config.yaml
vocab_size: 25164
lr_mult_qkv: 0.4
schedule: "wsd"
Each number is 50 + 15 x the weight over the matrix's rms, rounded and kept within 0 to 99. Layers, rows and columns count from 0.

# down: layer 4 MLP down (transposed), 768x384, rms 0.0772, rows 645-661, columns 192-287
# up: layer 4 MLP up, 768x384, rms 0.0777, rows 646-661, columns 192-287
down645:36 56 37 48 76 67 66 23 65 67 37 39 34 36 43 60 71 09 51 45 65 49 13 36 40 49 59 50 59 47 52 45 48 71 42 55 59 59 48 59 68 36 38 47 39 40 36 70 34 59 42 50 46 40 62 47 55 49 93 31 29 63 52 53 63 43 33 33 46 28 49 20 51 50 50 60 50 69 62 85 52 42 17 60 24 65 27 71 76 39 47 61 52 44 64 42
up646:16 30 16 10 33 42 47 53 51 34 28 54 41 03 38 54 77 51 32 56 29 46 21 39 65 74 61 78 58 42 56 64 49 48 56 45 45 78 34 53 53 67 33 40 40 37 41 39 31 61 49 59 57 41 62 67 55 23 37 50 65 74 49 69 41 34 11 53 27 50 72 71 49 71 44 64 69 64 58 43 59 25 30 16 32 49 53 50 46 93 22 30 39 43 63 30
down646:67 37 61 65 38 67 35 41 72 57 46 67 19 86 63 08 38 42 46 60 31 55 42 76 43 44 64 35 44 40 74 51 35 41 57 58 45 26 51 73 08 56 47 74 46 39 41 51 75 34 40 45 36 72 51 34 40 70 69 37 42 54 69 61 39 79 63 47 52 55 30 61 37 25 67 39 73 35 37 66 53 63 62 48 81 63 53 56 63 45 48 60 53 51 57 64
up647:50 56 53 53 61 54 65 52 32 64 60 51 67 73 28 39 36 45 63 44 37 29 62 64 49 54 54 27 47 59 49 34 85 46 67 32 29 84 20 26 64 44 24 58 40 38 75 52 28 44 65 57 65 74 82 49 78 29 32 46 33 43 36 42 43 58 47 31 53 44 67 69 29 32 53 67 60 28 62 36 51 64 54 52 27 33 43 44 57 33 53 60 36 67 57 64
down647:49 34 61 36 35 56 38 42 53 44 41 25 41 31 62 61 50 61 43 48 64 54 46 64 53 31 47 90 82 49 22 72 42 32 65 54 58 21 49 60 35 68 65 61 50 46 39 69 65 52 62 63 47 57 48 46 60 39 44 56 50 77 45 54 57 28 31 57 24 50 48 40 64 24 59 25 27 47 52 58 37 25 32 39 71 73 57 41 22 85 46 25 31 41 41 45
up648:53 67 32 48 72 59 59 38 62 64 48 60 48 36 68 55 48 46 56 47 59 48 21 45 52 41 35 31 66 40 19 49 46 22 51 57 39 66 63 53 37 62 48 80 59 34 46 44 55 49 47 63 53 63 55 65 43 45 67 55 49 27 52 71 45 50 26 39 67 56 23 57 39 41 54 41 48 70 42 41 43 45 42 48 36 67 43 72 52 52 45 32 44 64 19 48
down648:61 35 44 50 50 67 32 50 47 40 43 47 56 52 34 54 75 47 54 65 32 51 59 42 28 53 49 70 45 53 62 56 33 34 48 33 58 50 22 45 11 48 51 64 39 57 43 65 74 63 58 52 36 48 48 37 43 33 53 63 41 54 59 30 53 73 54 55 52 50 56 64 79 28 56 65 43 49 41 66 33 55 44 39 35 55 49 43 36 24 48 45 60 57 65 64
up649:57 62 66 61 38 78 55 47 39 63 45 65 49 52 56 37 51 36 22 55 66 59 61 84 71 50 68 30 41 49 54 60 54 72 50 62 80 46 44 24 41 29 50 57 87 33 53 82 50 56 22 20 62 58 69 49 49 42 21 65 50 44 51 62 19 61 47 72 86 49 42 27 69 62 68 68 51 26 48 33 55 62 68 51 35 21 36 61 47 61 52 62 58 52 55 76
down649:55 39 45 41 55 51 48 50 62 33 39 35 39 47 62 33 59 57 59 76 49 40 60 30 36 49 68 56 56 68 46 43 26 28 54 30 50 80 57 62 64 52 51 47 63 58 51 55 19 40 54 51 57 35 49 39 42 52 81 48 64 63 62 32 72 46 43 37 19 58 52 68 41 48 55 47 67 67 61 50 55 44 23 51 78 57 76 52 47 36 28 43 42 69 56 65
up650:36 75 41 60 43 43 31 53 46 37 23 56 67 37 52 60 68 64 41 52 44 63 92 47 46 54 79 48 78 64 28 35 66 59 36 72 57 55 64 40 45 53 49 38 38 54 57 54 67 37 43 43 76 61 39 55 27 61 52 59 34 79 43 56 72 37 36 53 44 54 51 42 22 38 37 68 29 73 68 51 39 40 48 48 41 44 39 59 69 11 35 52 35 59 63 49
down650:60 21 62 78 47 60 63 44 54 61 60 61 76 65 34 26 17 53 68 55 72 32 36 51 62 26 30 58 38 59 70 50 44 28 55 47 26 45 61 87 48 41 59 56 50 65 56 60 34 51 37 74 43 55 49 46 51 51 40 25 58 59 77 44 82 29 77 75 75 57 55 69 57 22 52 44 69 51 26 33 84 65 46 62 57 59 42 50 67 46 43 48 64 39 41 68
up651:81 49 81 53 35 58 57 46 46 71 76 46 08 17 57 53 41 43 65 39 56 49 42 50 41 67 58 44 43 67 46 51 64 67 42 49 72 48 52 59 90 20 45 42 39 43 68 67 61 68 50 42 60 44 68 64 46 39 40 59 35 38 14 49 43 42 25 43 70 50 58 40 54 41 59 56 54 68 48 52 28 42 51 45 53 65 33 66 34 32 66 80 45 74 38 55
down651:30 65 18 58 70 67 31 36 58 46 26 53 42 68 60 49 50 41 69 53 52 48 61 71 59 51 51 57 52 67 72 56 43 63 64 39 48 48 48 51 43 52 39 67 45 67 29 60 35 57 53 74 56 50 39 27 40 52 50 78 24 54 60 62 54 51 69 48 36 61 47 59 52 60 37 50 42 22 74 41 53 49 64 37 62 47 55 50 74 60 39 31 34 51 57 62
up652:42 46 61 42 42 52 61 67 39 39 56 52 59 58 43 41 43 63 37 48 37 52 46 68 64 62 46 52 54 51 46 52 45 20 60 66 37 36 59 63 34 62 63 55 41 58 79 56 59 41 48 35 47 48 50 61 58 57 74 52 50 38 61 63 57 48 58 43 51 44 63 45 53 48 38 38 37 32 61 61 53 77 33 55 67 54 50 64 67 46 60 51 67 54 44 62
down652:60 46 37 40 53 49 48 37 51 50 49 49 57 59 63 42 67 45 67 23 38 41 58 35 59 38 53 61 45 51 49 44 38 64 55 54 63 46 62 43 60 37 41 54 50 44 51 44 41 45 45 51 48 51 45 40 59 26 54 44 47 58 63 32 31 48 51 49 52 47 44 58 67 65 46 39 53 47 44 46 59 51 47 48 47 39 39 33 20 50 42 43 43 50 57 46
up653:36 80 42 60 15 54 03 53 43 49 36 35 62 69 60 78 54 48 84 58 57 54 39 22 50 66 17 52 73 04 33 49 49 63 73 69 47 37 51 42 29 52 34 63 53 58 52 41 43 32 55 61 65 51 31 37 24 33 30 40 51 52 51 54 27 41 65 20 35 75 47 60 63 58 33 30 21 74 30 66 52 36 36 53 59 42 63 45 53 66 65 86 48 64 21 63
down653:42 69 64 56 69 42 57 27 45 42 48 44 40 37 42 39 43 59 56 21 57 63 44 54 47 62 49 24 31 84 61 39 34 47 35 53 57 55 53 25 52 47 82 38 79 41 75 61 58 66 18 40 42 31 60 42 72 64 26 63 60 34 71 67 82 67 48 89 34 17 41 48 44 50 46 61 48 31 77 55 49 51 84 33 20 60 46 63 41 62 42 58 44 26 70 53
up654:30 19 37 58 44 72 42 55 29 28 41 35 46 26 85 65 53 24 74 58 54 47 37 41 90 40 62 39 31 70 43 65 55 60 45 53 43 56 71 46 63 73 24 65 46 63 68 66 35 71 52 29 81 44 36 61 52 54 23 24 71 65 36 64 41 55 40 44 98 36 53 65 73 45 36 27 25 46 40 35 32 48 26 22 66 37 15 63 60 64 44 71 40 71 59 47
down654:77 54 34 52 74 77 80 37 74 49 87 62 61 65 55 39 44 46 55 43 38 69 33 57 33 47 22 26 67 39 47 50 56 45 55 59 31 48 16 61 09 49 57 46 61 74 75 61 42 22 79 29 50 62 49 12 39 44 19 50 53 21 60 31 51 30 30 60 39 49 52 61 60 86 90 68 59 69 51 79 51 72 46 27 13 91 47 47 56 29 62 37 50 42 49 53
up655:43 64 60 43 48 47 66 76 27 37 25 34 54 30 28 61 39 33 46 44 56 49 63 49 56 54 42 60 28 42 44 46 50 31 74 40 56 52 53 52 29 69 46 52 67 55 50 72 60 15 45 53 50 59 40 45 65 37 59 49 50 56 24 39 64 62 48 90 43 56 36 47 55 51 50 61 50 48 53 41 66 35 31 49 49 69 26 42 72 53 18 45 59 44 57 33
down655:48 23 41 50 19 47 46 41 77 53 58 55 33 54 74 65 47 63 40 55 43 42 60 47 20 39 70 43 70 53 48 48 48 70 58 57 52 66 76 65 50 33 41 51 38 36 60 45 59 64 44 60 49 37 52 52 21 61 46 51 38 50 60 36 60 58 44 29 63 46 73 38 21 53 60 39 46 45 68 58 29 48 76 59 60 42 51 59 42 57 50 51 57 53 45 52
up656:45 50 45 37 49 57 29 25 82 66 50 59 31 14 78 58 49 24 63 25 48 51 23 27 52 66 46 50 22 48 51 57 62 49 60 45 21 50 46 60 70 73 47 32 48 57 42 61 74 66 39 54 44 42 66 47 46 45 11 95 65 32 38 30 50 59 40 54 28 66 61 54 43 17 80 59 41 37 42 44 64 47 62 47 30 62 37 62 62 41 66 53 31 34 51 71
down656:69 57 55 83 33 66 67 58 38 50 46 63 60 61 42 36 53 54 32 49 56 49 59 54 70 33 28 77 55 38 34 43 15 81 65 70 25 51 59 50 59 34 69 57 64 37 33 45 42 27 71 41 32 66 85 35 74 52 34 09 26 57 53 54 71 51 47 45 84 58 38 52 25 49 69 34 43 48 62 46 44 56 35 75 59 24 38 38 24 28 50 58 75 56 49 55
up657:35 57 42 46 62 67 50 58 47 41 47 61 64 59 39 46 49 31 44 66 58 59 82 34 66 42 52 57 46 59 61 29 73 61 39 48 58 45 39 57 56 57 64 46 60 53 22 37 38 64 69 59 20 47 62 53 29 60 54 73 60 58 50 62 56 09 62 50 45 41 44 20 62 76 56 45 31 57 54 35 49 54 27 68 51 65 37 54 61 43 47 44 54 51 37 63
down657:59 28 31 50 35 51 42 49 87 64 60 40 43 52 60 50 52 52 33 72 29 44 45 39 67 35 58 56 29 63 42 70 42 22 49 27 44 70 86 25 69 19 36 42 27 41 68 56 59 56 50 49 37 52 63 71 49 57 50 57 51 61 41 56 55 75 30 49 49 47 62 60 70 55 45 45 31 49 56 63 55 53 49 22 43 19 39 52 55 52 30 50 48 49 27 54
up658:49 45 51 41 37 43 28 46 67 39 47 63 39 35 29 44 51 43 38 82 52 48 47 60 40 49 66 28 53 50 40 17 45 42 43 27 41 29 82 60 60 56 52 61 73 56 45 52 45 67 37 40 43 38 59 61 29 53 61 42 45 66 64 44 37 38 63 67 41 45 48 67 53 48 46 65 67 60 31 53 54 39 45 40 56 30 40 82 66 68 24 23 45 51 50 56
down658:33 63 38 22 81 60 55 62 41 41 57 60 64 64 74 61 56 56 39 60 37 42 27 46 62 61 25 69 38 32 55 60 52 73 37 48 64 36 37 43 53 40 50 81 17 46 53 57 52 46 54 52 60 53 62 31 31 37 27 47 51 59 53 58 63 58 61 29 65 53 45 70 49 78 34 40 65 51 55 52 42 54 65 62 43 42 61 47 71 52 53 47 46 51 36 52
up659:55 71 66 48 53 47 52 29 49 68 49 42 26 67 60 44 50 56 38 38 74 43 57 35 63 44 46 50 44 32 51 46 56 42 54 61 47 53 86 44 69 39 63 40 46 40 25 78 70 43 40 32 51 40 37 66 64 77 33 55 52 39 48 56 44 29 46 50 73 43 59 51 51 56 45 79 27 34 52 34 41 60 47 35 73 71 51 44 35 55 59 68 37 52 81 71
down659:83 49 16 64 67 57 66 44 53 49 47 29 56 58 73 46 48 44 51 47 38 67 46 54 53 53 73 49 52 35 15 53 39 66 42 53 65 27 34 47 45 58 50 69 48 70 64 54 55 32 31 55 50 36 61 51 27 41 47 71 45 31 55 67 43 47 60 53 41 61 26 33 64 50 31 40 61 45 37 58 61 83 52 34 29 30 48 28 49 55 44 41 56 64 42 40
up660:67 64 62 46 38 58 53 40 46 21 34 34 40 75 55 45 49 57 69 24 63 54 61 27 24 68 54 69 85 59 65 47 60 66 40 60 48 48 60 66 55 53 45 45 66 56 24 52 43 35 34 36 46 59 47 56 44 48 34 61 37 55 31 54 62 57 55 44 66 51 59 45 24 64 50 26 54 48 32 47 53 33 48 22 64 70 40 63 19 50 74 44 58 64 50 64
down660:45 27 42 52 65 22 56 33 58 61 39 32 36 59 21 53 52 52 38 47 53 51 48 82 45 42 54 57 21 37 41 44 63 42 75 67 60 49 39 65 55 53 59 63 65 49 54 54 47 41 63 61 32 62 34 48 56 42 45 47 69 64 61 40 46 54 43 63 58 74 53 58 38 35 42 44 37 19 32 46 38 48 55 58 56 42 58 56 68 60 51 62 46 33 56 66
up661:39 45 57 64 91 46 43 57 23 56 27 66 38 26 55 43 56 44 77 52 47 31 46 54 43 63 51 28 26 48 41 55 64 22 45 26 48 27 77 35 64 58 46 56 78 50 57 47 38 70 37 49 25 55 55 55 48 26 65 79 64 71 59 50 64 80 79 38 66 60 64 47 41 57 53 70 47 67 46 50 58 68 50 31 15 63 46 47 46 78 54 67 47 37 45 68
down661:43 55 57 45 27 51 37 39 74 33 72 68 50 46 63 67 31 71 60 51 36 42 51 57 62 35 54 55 47 74 46 25 28 45 78 50 45 83 68 60 45 62 47 41 45 57 53 37 91 56 41 52 77 52 25 48 40 63 48 32 70 36 46 42 59 55 40 53 28 62 63 27 60 54 61 71 89 54 43 34 59 57 60 35 63 46 70 77 63 32 87 34 82 52 49 58